Part of a small language model's weights.
Size: width 224, MLP 576 SwiGLU.
Architecture: RMSNorm before each block, rotary positions, no biases in attention or MLP, untied embeddings, normalized queries and keys.
Each number is 500 + 40 x the weight over its row's rms, rounded and kept within 0 to 999. Layers, rows and columns count from 0. Numbers have three digits each. The size before them is the row's rms in percent of the matrix's.

# layer 15 MLP gate, 576x224, rms 0.288, rows 48-75, columns 192-223
096:514459519462522509566544538508496511504517492467461559482530446429508498502411459538483551408495
095:540515494481505454501482462507495470506470540560480493491591502469455484487575467533537540517441
105:483509526476375510415467556504490486492496519567519466456529437504542485492548502512432544541468
095:495515530422435469445491557518498539492556471471462449549429466469467494427471538507480527580579
097:490440499411563476466480511481521543509509510522483561484453488479504428563426472552466580447483
100:569499508439483495383463476538488476507492490493563518500529506478451488504488465448538534616413
101:535441529533576529488504524498400526456554482431496502535515459444496480478500448537488488511479
094:602548505472518520550497501503494465530558485524521471475495452418535486437522461493535510510500
098:444485534570536578506522493476451474512455456549518518435513522470454442413532506488498458496450
098:557470545440458443488518490485505460471430498507454546517498496504528534530502480470561558462437
104:452491478453508546473447438466470480523475448541452450467530443555550478483454476483515466466433
094:500487523503468491487460530411484460530470500414501522525502545449521475512439473440493492473532
102:540535441531451579466499534474529548476468413501461464429541529454526442464477483476508470495503
096:512482492507501505471467427519400522526448480442460491530506436493480512430521540465485517544494
097:477434476567482457481502449484483561451460436494546503448486511477457526448495576469413472444521
098:485529444525519559491466527508495460477492498443524507507587470460439560467506508488513505507504
100:542425487467502472489514533455517504407477559419534449512466477476523395514485474540488534572536
105:497403555493423536496545494515515481498515524520454472555523571485542490529523554484437521506405
099:521477458428462552575495529422456480509521509460511519438530500464421426488473448478465558538478
095:562543438490522563443515453477459487516455521469550513518481574485505508523525407500497449478437
095:533504414509518503523481496407496521438503454547540492519468508505436406492473538453471580458523
099:489449427503536493445556478495527526419484495455509424520508492499480467514450489511500505552596
095:540484434539542504468528452445469503498466514543444434538455497528455574462508551480528497505491
101:453491487480469496487480522605493476541518476504517459547590522582450448546436475423550461495468
104:523512406556509547499540577509470485468444502548489469472529453480481487486507508429508583568458
106:532530495468442469503444496491459490492469560461396487461520516453462566544448543508423458504549
099:522499520506521560479453488485460393489483523496416468511530522464518464503583551482517428518508
096:539454559531514509489561444502414463478488483502515553465528488441508520430578549527465586501469
# layer 15 MLP up, 576x224, rms 0.312, rows 48-75, columns 192-223
099:482559503515431517555488452569543496571497599524459504557515502518459513435425567464514493482492
093:475549453495436585451512476541512515466553522429463480497529459561468522492481482512454498505551
104:504494434479442481460500571420540523456445480529514521499521485562470552488499510497477484509456
096:484501461493437554539517417536524508483427471517606475434436497453444454504507507424518516478556
097:482539471564480577513451494444535530535511442514495492488494517466541553457534508521463472446525
102:463493482383527440443507540462458523528514505537442515485544494417425485412503452462462510545500
093:503488508562474478460452507468561609544506542574503485394494524525487535467479593515539436546474
098:506497488530536459430458594550429483500514526459425528482468480456471446559408559440477493489520
099:481493490543485472515462441564549483467490524596549488461520441428576569485533470505373485477560
101:554492477503523478455498525591422518482492509517457483566550523612512517524504509545524506497496
104:496455448498459493537446496581509534525535490535459546518525477552411513576541534517486508426474
103:483502538464486512499487426466428445506498505498556537501501580520411475451498522549560497521539
100:523499432536572487467587446461529546463511454489413507522531500492536482473507519448509519529500
100:499533479529449512505477551516535526509539465488470478483469521516520531495506484462500448517549
097:541505469496497558521493409455462497487437459529509511514596482533459457507546566517561478521550
095:473489486520462558523483542559490522448595519525510447496508512489433470559512493463512552487487
097:472491547437468569376479476529538503445465474524496545538529432468488560497557495455570489483525
106:491506520475505550512518512624502505494437493448471465487508509438507559460454531500573443513600
097:577545440403499501575536455511477482476482443474467541502490495502529517490523468498516560502446
096:518547450491507547436483476550465533476420537531507485462532444579468480519543471593559554476499
091:561461514525485545451499527522493455529460501436520502506487452518546534460432493509492596452532
102:502464510582428523461495480463558450549529519491502536547533542494449467476469566483517499477426
099:492472441575483465516479561504571573484458532449456546507496519506509484537528429493547515534506
105:454542529600546511530467464465480546512470527492530436474526538478519446536522527508482487476505
108:586512505512453471519511562495505490481557514452448469538463469610561529500485583496603538432535
110:526486545520582509515449558513477470566517528481425492392527502493463495514425503548483502576460
099:476490613520502512473539477462534523543439473523491495480477469429497506486550565551555484479536
098:555495542474516499551538482511463501559449471555471537523470525567500454518446484522543459552445
# layer 15 MLP down (transposed), 576x224, rms 0.305, rows 48-74, columns 192-223
101:458493506522491446467480509559491516474558526475512513547580489490509491507493554487526514546477
099:471458481528592526567523558456457547444493479542528483525441552495429566545465506508480552461494
107:582532545529583510530499508423460412494585454538466478507515430531492510560475561479550470459516
096:425494435433464496476529521491502473487470573544515461503563580490504558489614467575537544521455
095:525461497527497554428503464505513529481546455476566508590521592463509492492455500437472529453544
100:565528541428465538438478456545509521443469542546529492578475513514438536431503499487495516599464
074:495452549466534480532555480524457432462515447478478513550510500513536477473484401476534510478477
100:484519488430530413520457526480472514547530518591489489498501422534420570491493466416509512497508
107:442547582435467503495500507562485497535512463522533507406485493489478501445441479476486548546477
104:523552468552514580455519565414543467464492490484559508471479491509458561470447506492487495508520
101:506489523555478486503476465530550574499514545492545574509466513477514531490539494522545474535533
097:463423505560468475459497499433533530499477471525557523492507488510442550578462530494426496441474
102:435552524475439532509543516476508525543508502502434488527463518545489532547545451502485524439606
101:540515546586479523456523521457471530508464546465483511509498425481498467536511559534510471411526
095:515530455474477550514403529499427558534477561568511512547497460488505514498542519527516466474418
089:545520531486514460509548509554519484457466548486463437546492474545492442500538506471492450516501
107:537587493446519457425489490517444494538460543452528567518503521477505513500505466485510583491508
104:496546483509475602502491538501512502498450580517530476450474567545499499490516590479535566541581
092:579523466424477518486516484443508473454473445479534475475447523514489520458558432532573469532474
094:523495483524518538554471492496536487581539471449443508523467511511521479487546554455474479513537
094:515522498472462502496501535463467507393493489518572593486543545448454419559514544529467470481512
102:440532452563458457491564500555542417480572528435582502468520473531504481514497523449534442461510
098:459482488494530486531443496516560513492554417402499500437465515468552510507414447551484484491486
103:473491448482469478488519464526565496446445497486488415424451441606422520559514542502512470556552
108:538443512513518515459509537495476569486551458449523544469481460528507515503545487533504513469572
113:508535533510500506407502564451484554505508435465445499484515492513543566500436493467455468412609
107:460455466516482498515439521517489511451597469492570484528520493533496455570524427550483510457473